config.yaml
n_kv_head: 2
head_dim: 32
norm_place: "pre"
rope_base: 10000.0
rope_fraction: 1.0
parallel_block: true
optimizer: "muon_variant"
doc_mask: true
train_tokens: 228800000
steps: 6983
Each number is 50 + 15 x the weight over its row's rms, rounded and kept within 0 to 99. Layers, rows and columns count from 0. The size before them is the row's rms in percent of the matrix's.

# layer 6 MLP up, 704x256, rms 0.105, rows 118-136, columns 0-127
101:20 35 29 33 52 47 61 62 66 59 53 70 41 44 49 42 70 42 51 16 60 75 74 10 23 73 47 30 17 47 26 61 58 52 59 41 77 54 86 86 63 64 56 08 57 14 67 62 31 84 53 25 53 47 57 42 72 55 55 53 60 42 51 54 30 53 46 34 63 45 37 67 41 32 64 57 65 54 60 60 47 68 58 62 50 34 54 68 65 51 59 55 62 27 39 62 54 67 62 30 49 32 31 70 32 37 68 61 39 69 24 50 66 55 44 75 39 41 72 41 51 54 43 67 23 26 47 57
096:41 74 23 46 39 74 60 33 38 39 73 67 39 61 41 27 47 69 46 47 14 56 40 37 31 78 17 51 41 60 51 18 47 63 59 80 34 30 37 53 50 57 72 49 36 30 51 70 43 39 45 67 37 43 64 44 44 41 47 09 45 55 54 37 43 70 43 58 40 40 32 26 39 35 30 53 92 52 48 52 34 45 38 57 28 39 37 65 42 64 29 40 51 64 38 37 31 73 37 17 65 41 40 45 26 51 57 44 49 50 75 48 23 44 36 48 69 21 50 72 35 48 54 55 41 26 48 46
104:60 26 65 76 72 38 53 65 62 62 46 25 20 56 56 51 35 55 47 66 79 98 49 52 50 49 63 40 61 65 43 54 49 40 32 63 53 38 49 60 63 19 59 42 57 47 53 43 29 42 40 40 54 36 27 59 63 55 57 52 54 46 79 74 57 31 48 54 62 34 41 41 44 32 71 68 53 53 26 58 38 52 25 49 61 40 50 54 22 46 43 43 60 35 37 70 34 54 72 70 62 61 75 38 45 11 71 46 62 77 83 43 57 74 51 51 60 51 93 49 40 55 21 49 63 47 75 62
095:53 24 57 52 41 48 60 68 76 49 30 38 47 60 38 47 49 46 43 38 38 42 54 44 65 07 52 52 41 48 38 56 30 57 50 99 29 41 41 23 54 49 44 35 26 45 62 39 64 30 74 68 47 52 70 65 60 44 56 49 61 81 75 35 43 33 40 50 51 35 38 50 45 54 48 39 54 46 28 48 47 23 70 44 67 48 26 49 76 67 75 55 57 62 44 46 84 38 30 39 54 59 69 31 63 36 65 64 49 60 43 20 56 62 34 49 52 63 15 78 34 49 62 57 57 63 72 36
101:38 39 84 41 30 66 38 50 57 63 46 40 37 52 55 67 69 68 60 31 70 84 24 16 41 33 58 49 62 67 21 36 41 40 28 38 47 60 57 72 53 71 64 55 46 60 54 43 43 63 47 35 52 44 60 46 48 51 42 85 42 56 33 49 60 65 37 30 57 46 55 38 70 61 36 48 44 34 29 66 56 34 41 26 55 48 60 32 44 45 34 22 48 66 64 54 53 21 49 58 52 39 52 60 51 59 32 63 75 20 47 51 35 25 40 61 40 35 35 76 30 58 61 65 66 47 57 35
103:49 67 46 71 45 21 75 61 31 40 43 68 48 43 52 49 12 31 38 59 77 47 32 56 45 60 52 66 57 49 50 23 54 47 66 48 17 39 71 35 49 62 53 61 45 50 30 76 27 24 63 35 39 51 56 52 36 47 38 25 67 30 74 33 41 38 24 51 37 55 46 39 66 52 66 47 60 45 47 34 61 52 47 75 47 39 55 29 46 34 77 66 47 42 39 45 54 55 74 63 67 26 45 39 58 34 43 66 43 68 57 62 55 42 14 55 63 50 43 48 37 50 31 31 78 44 38 59
099:43 59 43 51 71 33 48 49 49 62 49 84 74 48 60 67 49 31 47 49 49 30 58 56 40 28 46 68 61 56 45 46 47 57 56 51 63 50 38 94 29 60 35 62 79 28 55 69 21 53 49 31 61 35 48 53 31 39 33 64 65 33 21 33 42 35 28 62 46 65 33 56 43 01 52 34 43 34 57 53 42 40 48 63 69 47 47 23 35 60 29 63 46 41 62 47 37 52 37 50 69 33 45 45 61 66 50 56 62 29 35 59 31 63 66 61 66 24 58 46 82 58 38 44 32 49 40 58
096:49 50 39 77 34 47 51 57 58 58 39 33 56 64 43 52 47 67 49 67 78 65 40 53 32 23 46 16 42 47 04 50 55 37 34 64 28 59 59 52 26 61 73 59 57 61 26 53 43 63 48 11 37 55 33 40 45 45 21 44 66 52 30 75 61 49 45 53 44 39 67 56 54 21 51 50 26 53 29 52 35 44 76 54 40 43 29 63 58 58 68 39 38 21 71 72 39 34 60 45 48 32 58 44 45 28 37 29 36 54 47 69 82 63 65 60 78 35 56 49 42 57 56 61 59 54 57 59
107:51 45 65 42 71 71 29 31 51 65 69 47 36 44 47 47 55 70 47 32 39 56 32 73 76 40 56 70 31 57 43 72 66 22 37 41 34 54 26 56 52 32 50 29 55 87 64 73 39 54 48 42 37 49 21 49 17 54 49 83 37 44 19 34 48 61 45 49 45 75 49 64 59 33 57 15 70 37 45 62 18 49 71 67 55 46 37 52 69 46 42 45 54 49 43 27 68 47 50 69 46 45 49 60 47 42 34 56 59 68 33 67 61 62 75 47 47 47 44 31 89 57 51 24 45 26 53 54
094:61 35 52 56 75 54 53 35 79 54 63 58 61 55 62 58 29 59 59 53 35 56 57 84 49 69 47 44 41 37 57 57 54 51 56 61 56 68 49 56 56 70 21 59 70 57 10 37 53 57 68 43 34 74 54 42 04 46 57 51 25 51 51 87 36 52 21 51 57 69 50 48 99 54 52 56 85 51 33 38 56 43 51 43 51 46 58 61 37 60 46 56 58 28 38 59 67 68 53 62 29 73 56 60 60 40 45 58 91 51 66 63 39 23 48 49 37 53 54 46 36 54 79 48 61 55 54 66
101:37 53 48 69 35 24 46 60 40 47 39 32 84 44 42 42 25 64 50 22 39 58 63 59 50 34 78 67 40 75 43 52 54 32 63 64 50 53 55 38 53 70 65 79 49 48 51 64 25 67 34 38 61 60 21 64 68 77 58 48 71 56 44 55 31 12 49 45 45 39 61 47 94 57 47 47 46 44 31 68 31 73 59 50 51 44 73 98 19 70 47 57 35 45 52 35 31 73 68 55 66 59 44 45 40 30 81 55 71 47 46 37 58 27 35 47 45 30 71 66 47 69 51 24 66 49 56 28
092:32 50 41 48 40 49 56 79 47 42 53 40 47 68 60 43 61 65 53 77 62 40 60 74 75 49 63 57 39 38 57 42 60 50 41 48 56 51 76 66 50 27 59 55 57 41 36 62 72 38 57 68 60 78 50 66 35 34 77 29 87 40 50 52 35 75 75 54 31 59 53 47 31 71 40 54 62 58 48 43 30 65 62 51 25 64 51 21 51 25 56 73 67 42 65 51 61 36 45 54 66 57 50 59 37 58 72 44 52 75 61 41 34 38 30 50 36 36 30 59 29 61 59 30 75 23 30 56
105:54 33 46 61 51 55 40 72 42 41 66 41 54 55 71 51 33 37 70 58 43 46 36 64 52 52 34 57 41 30 47 53 46 67 58 21 55 75 33 52 71 54 64 34 53 38 29 63 64 43 73 45 58 35 57 48 66 53 42 62 72 54 68 32 51 17 56 62 35 56 57 70 60 21 40 59 58 81 46 45 68 65 54 37 49 30 22 52 46 69 18 40 57 64 35 53 43 52 43 15 50 50 46 45 29 56 45 44 81 53 45 41 49 35 68 66 29 58 58 50 55 54 19 33 54 58 57 56
099:23 24 57 45 36 58 40 50 41 65 66 59 57 59 63 53 99 38 24 82 26 45 46 30 78 40 47 50 57 46 38 52 53 53 61 30 50 21 50 52 62 52 41 58 56 53 50 59 33 53 47 36 66 71 63 65 66 52 63 55 58 18 40 66 55 44 58 60 30 38 43 58 59 87 59 20 40 46 75 24 43 72 42 42 21 45 36 28 40 59 53 58 44 38 72 42 54 64 44 46 67 52 72 37 67 29 55 51 62 57 68 24 52 45 41 50 74 31 38 41 57 29 52 37 32 49 59 49
100:38 62 52 72 64 56 64 55 45 64 36 36 23 45 38 50 45 49 29 42 49 44 74 23 38 73 45 30 54 69 80 48 64 63 25 25 14 46 55 66 50 80 35 57 56 46 60 61 36 60 56 30 38 59 51 69 61 45 35 42 49 76 55 51 55 64 34 63 42 59 42 59 55 41 45 51 51 34 48 34 57 50 52 23 73 61 11 46 39 56 47 40 62 78 41 32 55 69 60 57 62 21 65 14 48 48 55 16 44 39 35 43 39 55 32 67 63 16 37 54 70 50 64 54 63 58 58 42
097:47 65 49 59 72 49 73 63 41 50 46 42 44 58 76 17 44 71 32 58 49 43 36 45 71 33 37 41 46 35 34 57 57 69 38 62 70 35 80 53 55 36 33 52 51 63 28 42 33 72 78 24 55 37 51 48 62 38 70 42 32 75 42 63 75 44 34 54 47 45 47 22 53 43 60 56 48 52 64 44 45 36 54 44 56 57 36 62 54 49 47 64 53 66 19 59 29 50 41 27 56 38 56 52 55 46 47 32 46 34 61 40 25 68 69 57 24 51 50 58 52 51 45 59 62 63 76 56
093:47 63 29 57 52 58 49 64 36 61 62 37 44 35 36 10 60 78 22 62 52 57 47 59 80 58 55 62 57 40 70 55 53 56 73 48 58 27 59 40 52 66 49 42 33 64 35 48 63 62 33 42 41 63 37 49 49 70 70 36 53 40 48 64 40 41 58 22 55 36 75 44 37 78 49 32 17 69 54 35 38 59 40 54 78 68 52 66 65 66 61 47 61 54 48 53 49 59 35 36 37 44 38 58 49 66 60 45 76 85 37 47 68 32 57 40 48 80 48 46 60 47 67 59 62 81 67 33
107:72 53 42 60 42 54 42 50 90 34 79 48 25 45 45 59 57 54 54 46 70 69 77 55 68 34 54 53 44 74 36 51 53 60 73 55 59 47 49 12 76 45 47 56 50 56 40 55 45 45 68 44 42 36 66 73 26 60 28 40 54 61 55 79 36 59 54 61 52 51 42 32 26 32 23 64 59 55 47 48 68 45 33 73 36 65 38 61 18 44 47 40 41 34 68 48 55 65 48 27 36 34 50 41 62 65 58 50 13 59 77 58 56 39 35 34 28 56 50 40 40 54 59 56 24 28 20 69
111:29 56 64 50 39 43 58 62 63 44 27 45 52 47 24 47 45 62 39 38 52 85 52 58 23 58 78 38 55 66 76 51 52 30 58 32 74 69 33 46 51 64 59 23 52 40 47 40 33 79 83 76 58 45 60 65 34 72 64 55 60 54 61 39 62 28 70 41 52 49 52 52 75 72 50 54 44 73 71 41 13 52 54 38 63 34 38 24 29 44 35 24 37 51 64 61 36 52 51 65 28 53 15 41 57 45 46 51 70 42 65 29 46 44 61 76 30 40 39 32 67 44 44 10 41 34 52 55
# layer 6 MLP down (transposed), 704x256, rms 0.126, rows 118-135, columns 0-127
100:50 47 44 67 14 43 36 52 62 78 64 50 54 58 58 56 48 29 45 24 58 34 30 76 54 51 64 72 30 57 43 63 13 29 27 20 37 57 55 47 40 42 37 83 38 30 61 62 32 62 39 65 52 77 80 47 79 65 26 57 41 50 65 36 36 49 74 29 39 28 35 54 57 52 71 41 55 51 60 55 42 28 26 41 72 44 45 58 82 65 51 39 48 36 59 39 37 36 56 76 64 50 62 48 63 64 27 40 53 67 70 58 57 56 65 50 80 60 68 41 54 38 70 51 52 52 73 67
096:56 58 55 61 30 48 56 46 49 81 66 60 51 73 38 58 48 36 55 55 56 49 32 48 31 58 44 32 52 38 58 35 45 43 20 81 18 32 18 48 50 43 61 68 53 43 39 72 41 39 64 60 20 44 63 42 57 32 51 73 23 61 57 77 55 64 64 57 43 34 26 64 30 60 41 57 50 54 66 49 26 49 58 73 60 18 39 57 42 56 34 13 61 38 62 58 35 41 41 59 32 36 71 50 54 65 62 19 46 36 59 26 61 51 65 49 55 52 56 73 57 53 42 45 46 72 46 52
103:65 47 71 76 74 36 43 42 60 43 50 36 48 49 50 56 16 36 40 36 66 42 12 42 28 38 57 44 69 55 59 54 70 34 47 53 51 46 38 48 54 51 71 42 60 57 45 65 62 31 49 44 43 50 42 34 20 42 55 65 59 42 65 41 55 55 57 60 66 83 49 54 30 51 58 52 77 35 49 22 39 49 58 46 64 59 52 59 56 94 71 47 42 34 31 73 70 37 21 63 35 39 18 83 60 35 38 53 37 25 27 68 66 36 59 56 68 59 60 32 68 25 53 33 37 78 45 38
096:69 57 56 67 41 66 38 36 34 28 38 45 59 65 99 60 64 50 49 77 53 49 68 67 63 65 59 66 37 55 52 47 70 50 67 66 45 34 55 70 26 34 45 23 10 55 41 48 56 56 43 48 39 67 50 65 61 45 28 76 44 35 40 36 51 49 73 44 52 61 41 53 20 43 58 33 46 76 53 54 31 51 43 50 52 35 45 32 31 46 32 29 41 32 89 66 46 40 56 24 42 58 29 48 57 58 56 53 62 51 35 60 42 32 51 69 79 64 51 52 46 52 37 45 49 69 61 50
100:52 33 45 33 73 32 65 62 05 51 49 74 33 71 80 41 62 60 66 47 65 62 54 22 73 59 74 47 33 57 57 36 21 48 37 50 28 39 47 36 41 33 44 44 56 42 63 00 50 44 70 69 29 66 54 42 65 35 39 63 43 68 68 48 24 34 61 36 22 62 67 81 28 70 26 37 35 59 51 34 43 64 57 55 56 45 77 46 36 31 23 43 54 61 14 49 20 70 66 58 75 60 76 45 32 71 46 54 52 55 39 34 60 45 37 44 47 55 47 39 62 56 68 36 66 58 65 80
101:48 43 47 51 35 30 49 52 56 37 42 50 42 39 36 58 40 52 60 45 54 42 27 73 31 54 48 14 47 58 47 49 49 78 43 26 48 63 43 43 29 63 34 44 15 34 54 76 54 52 58 28 31 52 74 44 54 61 67 64 73 35 59 49 64 36 50 44 46 68 60 30 47 39 51 59 56 55 32 48 50 58 29 38 67 01 42 49 31 43 64 67 62 46 50 52 46 38 42 76 71 46 67 48 52 54 53 53 60 19 46 60 78 70 52 67 46 67 77 38 77 31 50 41 26 29 68 54
099:62 32 63 66 60 55 65 32 59 43 42 23 55 32 53 40 46 25 89 39 44 58 61 34 21 37 64 28 47 29 34 62 42 47 37 55 45 44 48 74 79 56 55 33 51 42 61 52 31 48 34 31 68 39 54 34 30 38 49 47 44 45 61 48 44 45 42 33 61 19 62 52 41 13 25 51 68 38 34 47 53 45 54 43 30 42 86 39 56 42 32 51 44 35 72 65 30 34 21 55 79 67 39 53 64 66 36 47 59 42 66 38 51 54 55 54 65 44 47 59 34 65 30 26 65 53 70 59
099:14 19 64 51 76 36 48 64 50 54 53 70 56 60 65 67 53 73 53 37 45 47 37 58 46 74 61 49 51 70 35 73 33 49 68 24 54 60 44 73 48 72 52 66 36 36 51 60 43 68 40 71 49 49 65 87 78 58 70 34 32 41 59 56 43 60 59 46 38 48 48 08 61 26 45 42 43 26 77 69 71 62 60 60 48 44 52 57 27 34 68 56 39 27 45 42 52 73 44 62 72 70 50 57 32 80 21 35 48 29 45 33 68 32 51 38 54 61 51 51 52 37 61 48 50 37 52 46
101:28 41 36 63 48 20 40 42 32 46 52 59 50 42 39 63 48 62 55 16 49 48 73 42 30 33 45 62 69 64 88 44 39 47 82 54 30 54 38 61 68 46 40 60 44 26 31 61 49 29 30 46 51 59 52 50 53 70 56 45 51 63 08 44 71 47 47 44 48 34 44 59 20 46 71 58 32 29 46 46 65 53 77 77 63 56 73 68 36 62 49 59 43 49 73 50 73 41 45 33 68 27 59 54 83 33 56 64 46 41 47 55 50 70 57 67 57 52 29 58 48 65 55 73 51 50 29 61
093:37 44 42 48 38 37 41 30 60 40 43 45 60 63 38 68 34 48 65 65 61 38 28 53 66 53 34 45 29 44 72 44 67 44 54 45 52 20 29 60 49 63 49 41 61 42 28 76 40 60 70 22 40 49 40 45 35 40 39 48 67 44 53 84 47 35 41 70 45 37 74 54 42 35 70 52 49 60 48 39 19 69 19 52 42 65 59 57 50 33 25 49 41 55 31 61 28 33 36 52 49 67 58 33 61 40 65 66 51 41 59 38 70 59 71 63 54 42 58 42 39 53 63 40 47 43 40 34
102:61 44 49 35 81 21 62 44 48 59 48 31 34 26 60 48 39 71 56 30 61 63 50 62 42 61 58 52 49 32 49 33 47 45 67 59 44 47 46 36 20 51 49 51 64 21 82 46 83 37 46 57 40 40 68 64 29 67 62 48 24 52 44 61 53 57 48 50 43 56 35 59 65 70 69 34 48 38 55 58 63 50 22 42 43 47 46 67 48 64 51 36 43 39 26 63 06 46 43 29 51 61 30 61 53 56 79 38 65 59 45 80 40 46 25 35 43 46 44 59 47 41 42 58 18 47 52 38
093:56 43 52 58 26 33 35 58 47 75 43 48 39 30 65 36 41 55 32 37 32 43 53 47 45 42 71 45 62 63 69 39 60 43 57 50 76 56 54 59 63 45 42 56 53 44 09 45 76 37 63 39 47 45 43 54 49 37 40 38 31 69 45 38 48 77 53 52 26 41 64 71 43 50 59 50 72 57 49 40 43 69 75 51 44 43 60 60 11 27 36 41 69 65 82 59 63 55 48 73 53 39 22 39 65 42 67 33 44 57 60 60 56 43 55 59 23 58 40 44 28 48 50 45 50 37 55 12
103:64 66 72 52 40 29 64 43 46 67 46 43 48 32 59 60 35 56 44 71 32 36 46 56 76 61 47 60 44 56 17 52 39 33 14 38 40 36 19 48 31 50 41 40 36 57 45 49 42 44 39 75 40 38 35 61 33 50 35 71 55 49 29 61 28 29 64 56 72 38 43 24 37 60 44 35 48 37 83 43 53 75 46 74 19 65 64 71 48 52 43 47 53 54 24 74 56 54 28 57 57 44 61 62 07 52 19 49 58 42 80 35 77 32 36 61 51 42 55 34 52 63 23 47 60 41 67 65
101:28 34 41 34 48 61 72 51 45 35 52 66 33 38 43 25 37 49 68 59 42 55 56 21 49 66 49 24 51 50 46 41 43 54 61 61 65 24 55 50 31 60 25 32 39 82 64 43 56 60 33 80 53 55 51 45 26 50 52 53 86 66 44 39 69 23 75 37 49 51 36 62 39 30 44 41 39 32 76 86 63 69 79 19 63 52 39 51 49 46 46 38 53 35 67 22 35 42 40 53 45 55 71 53 43 30 63 37 53 80 48 47 40 11 78 47 30 27 76 54 57 34 48 51 81 21 53 48
098:36 46 37 64 66 61 68 44 62 46 40 43 46 28 57 59 60 63 57 59 57 73 51 41 42 62 48 19 50 50 66 38 76 33 43 48 62 51 57 53 54 75 34 47 43 38 63 62 20 52 36 41 56 50 38 40 28 47 41 37 38 66 54 48 58 63 48 54 71 45 46 56 53 37 38 70 57 48 59 54 37 49 53 20 47 66 38 58 51 58 29 60 62 30 26 36 64 47 70 73 52 37 58 43 73 39 51 19 37 39 72 48 65 65 42 34 69 40 32 52 51 68 35 44 81 66 27 55
099:46 40 42 77 45 57 54 45 47 60 38 51 63 44 65 46 19 55 17 47 54 59 37 48 67 35 22 59 68 60 30 44 62 56 36 41 33 54 56 55 53 29 50 60 51 28 73 43 41 82 46 69 51 37 60 40 45 13 32 11 77 43 51 57 58 26 26 56 57 49 32 40 48 49 28 46 63 32 28 49 47 95 57 17 47 46 31 50 28 56 57 41 43 43 67 31 43 48 78 64 50 53 30 47 53 50 92 62 79 35 27 53 45 60 43 52 62 41 58 55 50 27 45 71 51 45 76 51
094:43 24 48 63 37 73 33 37 51 31 59 59 47 53 58 62 54 62 52 59 42 51 48 49 34 71 27 40 70 50 42 63 36 50 40 39 45 47 49 51 44 43 53 56 50 41 54 46 56 54 51 62 48 60 73 56 51 29 58 72 44 51 39 46 20 50 36 57 54 71 40 42 87 44 52 23 33 56 42 54 65 53 42 69 48 52 71 60 66 30 41 46 33 68 78 26 54 39 72 56 35 33 54 33 19 32 38 30 69 63 43 40 51 01 49 42 65 46 56 46 43 47 45 47 24 50 57 52
100:64 65 78 61 28 61 51 70 54 70 44 77 36 55 47 64 46 28 62 43 52 65 23 69 48 41 47 40 55 56 47 85 44 63 38 37 66 78 51 29 50 46 12 43 57 58 31 42 66 59 48 34 49 37 49 39 33 33 45 40 33 56 34 54 47 74 60 52 44 35 47 38 45 35 30 52 40 51 51 87 46 45 64 59 30 69 22 35 65 46 56 41 34 53 80 72 46 44 25 40 54 38 61 43 72 69 72 07 57 62 60 43 30 32 46 40 63 71 73 50 48 41 69 32 39 31 17 53
# layer 6 MLP gate, 704x256, rms 0.104, rows 119-136, columns 0-127
096:34 57 40 31 08 51 34 57 48 60 53 39 24 75 67 44 48 63 54 38 26 59 62 38 36 53 48 49 49 43 53 26 71 59 40 57 25 48 44 61 42 43 47 26 56 48 43 58 52 48 45 49 36 51 69 66 58 51 15 38 50 33 61 49 41 80 35 51 39 73 23 47 41 23 19 68 61 51 48 45 60 43 39 21 34 34 42 33 38 62 21 50 63 46 48 65 58 55 25 60 64 45 56 48 44 62 56 45 53 37 89 52 51 56 48 59 53 44 81 76 48 46 47 44 49 64 34 50
105:51 48 62 59 64 64 69 57 78 45 38 21 51 40 59 43 67 37 52 45 67 76 48 55 62 57 29 50 62 55 36 32 40 48 46 66 43 41 56 46 53 31 48 39 59 55 71 32 36 43 45 18 43 32 48 61 81 71 47 23 56 41 51 52 53 51 38 29 47 32 45 30 66 43 32 54 17 71 40 38 56 32 27 54 57 45 20 58 43 39 88 39 42 56 50 66 48 47 34 71 54 50 29 55 40 26 37 40 46 34 87 69 39 82 36 58 40 49 62 49 57 58 37 25 52 56 53 53
098:56 71 46 56 47 40 47 58 51 41 50 50 46 63 43 47 59 58 55 66 64 49 74 58 30 45 59 12 74 45 66 36 70 36 44 23 58 55 45 60 50 53 45 66 66 27 55 64 41 48 82 36 67 61 39 50 56 78 61 46 48 57 38 47 64 84 73 44 61 49 52 66 27 33 33 79 53 58 61 44 65 76 28 46 36 30 48 57 36 65 21 60 39 51 71 57 49 49 59 45 68 42 62 64 32 44 58 46 73 15 43 99 44 59 55 56 71 37 64 45 25 69 68 34 52 40 27 83
102:34 37 29 82 61 59 48 42 44 46 18 61 60 45 01 44 37 33 54 24 56 32 46 55 49 61 54 42 31 46 69 40 35 52 52 58 39 36 60 45 53 65 36 57 30 73 45 37 50 64 46 60 84 45 36 46 44 58 35 53 61 78 44 55 32 40 65 36 78 51 68 54 59 56 61 42 70 79 54 35 57 50 68 70 68 68 55 41 50 61 55 30 44 33 38 30 36 76 75 67 51 27 51 32 66 44 37 57 62 60 53 27 48 68 71 63 26 78 48 28 52 23 69 53 43 55 67 52
101:54 49 59 75 56 49 51 32 28 44 28 16 27 68 55 47 45 65 76 70 33 76 30 37 28 59 47 68 25 70 60 43 39 38 49 39 62 66 73 45 19 63 68 78 53 39 67 48 44 50 54 73 50 52 50 43 44 70 37 64 42 29 70 80 26 19 56 61 68 68 56 65 11 41 54 61 39 49 55 56 48 61 27 55 34 00 24 47 55 56 52 43 66 48 42 60 55 45 45 45 72 39 47 23 50 63 57 58 71 42 51 50 58 56 44 58 35 63 32 47 55 42 71 67 59 11 61 63
097:63 39 51 36 41 78 30 42 59 52 64 53 69 57 49 52 65 59 40 59 72 40 52 74 38 35 50 67 43 38 66 27 59 51 28 32 53 54 45 77 54 61 11 58 36 56 39 35 20 52 43 38 31 34 38 59 56 56 16 15 45 36 54 39 59 71 56 57 37 41 34 51 44 49 58 46 54 51 43 64 37 29 68 49 42 54 49 58 80 49 32 69 50 36 79 16 38 51 36 66 38 21 54 28 56 34 51 61 20 42 32 74 66 22 28 26 84 36 47 52 59 49 49 62 41 57 51 37
099:40 45 34 44 47 38 52 50 57 53 51 50 19 45 74 34 60 08 47 50 49 33 42 59 65 56 55 63 51 33 71 47 80 70 51 54 52 34 40 67 48 59 67 75 38 05 56 28 43 23 29 73 45 37 29 53 35 38 45 37 43 28 67 40 53 21 57 50 53 24 67 30 29 62 63 53 33 56 48 45 40 32 36 44 59 67 52 41 40 49 38 38 61 59 25 47 78 38 59 53 48 45 40 68 74 51 37 61 56 46 48 29 51 37 51 41 43 40 62 42 49 60 50 72 54 66 79 48
104:63 49 56 34 04 48 58 49 60 48 68 55 86 54 73 34 64 46 40 62 48 30 76 33 42 57 37 42 32 66 41 34 39 55 69 44 48 54 52 62 48 42 46 52 63 32 44 49 78 58 38 40 46 42 46 43 56 38 51 11 42 62 62 58 71 60 47 42 60 37 85 33 53 47 42 49 41 60 45 48 74 52 53 62 56 80 54 67 39 29 44 42 61 68 57 82 38 60 88 44 54 42 66 51 54 54 56 44 55 69 28 49 23 57 25 33 41 54 29 86 31 47 59 57 51 57 35 52
097:25 53 34 53 67 34 42 47 67 47 39 46 56 46 68 96 72 43 45 71 46 32 72 40 66 48 57 42 33 68 26 52 00 62 48 50 69 40 59 54 46 53 40 65 34 43 12 52 36 37 45 32 38 45 30 36 28 57 46 51 49 44 58 85 37 53 57 47 52 24 53 54 42 63 51 63 46 65 56 71 57 55 40 38 56 49 56 63 30 44 73 22 53 55 55 62 77 79 63 68 43 60 34 30 74 52 52 86 42 74 52 29 25 22 63 27 37 37 63 68 58 49 40 42 64 66 66 63
099:51 30 32 30 59 53 52 49 52 65 70 60 34 44 43 56 60 64 35 77 23 45 57 64 59 40 30 39 63 27 42 55 47 61 32 49 64 44 69 45 24 14 49 38 78 70 49 51 63 36 43 66 45 39 48 41 43 28 77 78 47 47 63 54 42 93 43 46 53 41 29 53 28 55 47 34 41 66 34 44 46 38 42 47 89 68 32 54 95 81 41 75 39 65 64 58 63 50 28 42 43 59 58 44 44 34 17 59 51 70 56 41 39 60 87 64 44 57 50 41 54 67 50 61 60 58 42 62
095:55 65 79 56 39 45 48 48 61 62 46 58 48 12 37 36 40 49 33 43 34 46 54 41 45 58 27 30 35 68 65 76 22 41 56 57 18 50 38 48 27 54 33 68 26 58 35 28 36 52 58 24 39 59 51 41 53 69 42 62 13 50 22 59 58 23 37 64 59 59 57 49 56 44 34 60 40 34 76 47 52 35 41 45 62 27 34 80 27 55 29 21 66 63 61 13 60 64 63 70 45 39 65 60 48 36 53 72 97 25 21 40 47 68 62 51 50 66 49 40 57 36 42 53 34 67 25 30
097:55 40 58 37 53 31 73 30 39 52 64 67 50 52 41 75 69 67 53 79 57 56 43 35 59 27 48 55 27 45 46 49 36 61 35 42 49 94 49 22 55 38 57 60 41 59 44 45 23 71 61 55 46 48 48 58 68 33 56 41 52 42 53 33 46 60 40 36 22 69 34 70 53 54 51 66 91 45 64 31 48 33 40 50 37 49 77 69 51 36 38 34 51 70 48 42 63 36 64 33 57 19 26 42 48 23 72 68 59 32 57 54 38 66 53 29 06 51 71 41 51 63 38 64 62 48 49 77
099:64 42 26 49 60 52 60 52 51 75 50 38 49 74 63 42 50 50 66 41 10 37 52 27 21 69 65 45 55 44 47 50 47 47 40 23 28 51 35 39 73 40 62 36 37 25 41 57 45 59 64 31 39 34 44 65 42 49 72 15 52 40 23 49 25 51 31 36 88 37 47 53 54 42 54 70 93 51 44 51 53 46 64 40 59 19 49 58 30 24 48 50 46 59 56 48 63 41 75 58 31 59 18 72 32 66 34 59 42 79 65 14 46 27 35 44 47 37 54 30 58 59 57 44 50 60 51 55
095:20 45 61 45 55 41 29 48 23 59 40 50 55 44 08 34 48 57 54 58 43 54 78 35 32 33 72 42 59 55 42 61 44 63 22 38 24 54 62 69 67 55 56 48 90 57 54 68 53 41 16 38 39 62 43 64 53 61 35 48 46 72 65 54 47 75 53 46 46 48 58 75 68 32 44 58 45 47 35 50 53 58 72 44 78 23 26 61 30 62 35 38 18 68 51 40 52 58 53 52 38 41 36 37 59 61 48 38 42 53 53 66 59 40 45 58 70 43 38 23 63 37 45 44 52 61 50 72
093:54 34 47 40 61 67 47 66 24 46 67 56 44 53 44 53 38 68 26 37 41 41 30 45 54 73 46 34 64 55 39 45 34 47 65 68 30 20 63 28 70 46 56 29 76 53 30 69 45 67 57 65 33 52 53 49 57 22 48 60 27 41 48 60 62 53 43 41 61 36 68 51 42 50 36 79 43 50 59 48 38 42 40 49 51 30 48 50 51 76 18 68 44 62 67 30 24 34 52 49 60 03 36 35 39 89 31 37 23 33 45 49 57 55 66 87 48 54 80 52 72 26 49 44 29 76 71 69
099:67 64 45 75 52 36 66 27 43 56 30 54 44 59 55 55 35 24 54 53 50 29 60 57 41 60 38 34 56 45 56 36 51 40 37 53 44 62 37 58 27 49 32 58 47 41 54 61 47 20 27 49 19 14 33 44 42 34 22 55 47 55 29 19 46 41 56 47 63 57 26 60 65 35 58 55 59 63 06 50 60 34 74 68 56 47 57 41 52 40 39 38 76 15 45 73 56 53 29 47 51 57 52 65 53 43 45 39 38 16 57 59 28 59 33 32 36 54 22 46 37 49 43 36 21 44 55 42
104:67 49 60 72 44 59 25 28 51 63 44 59 30 17 48 60 51 39 47 43 58 49 63 17 70 32 60 54 58 63 12 49 34 34 44 71 74 67 57 57 63 48 43 74 19 52 58 49 42 46 62 63 57 60 40 48 15 83 44 58 41 51 46 57 32 36 38 59 38 37 50 56 61 37 49 47 49 40 64 43 44 67 59 38 44 21 49 58 31 46 77 45 64 60 43 74 43 32 50 67 49 60 53 43 65 45 51 55 55 22 43 41 29 50 64 72 81 73 25 66 82 53 42 62 39 54 49 74
104:82 50 46 57 63 56 48 50 46 40 71 75 49 31 78 29 59 55 50 77 37 00 59 57 47 49 13 67 49 48 17 56 36 78 51 55 35 39 84 42 69 38 36 51 53 44 63 64 65 40 11 49 48 46 28 51 57 40 35 37 42 38 40 71 41 59 29 63 39 65 68 57 11 17 68 42 40 35 27 89 69 33 58 52 51 41 51 65 55 49 37 65 41 50 51 53 41 41 46 27 63 49 64 75 60 43 56 60 56 54 37 70 50 53 43 03 67 43 61 59 33 50 44 67 59 52 68 52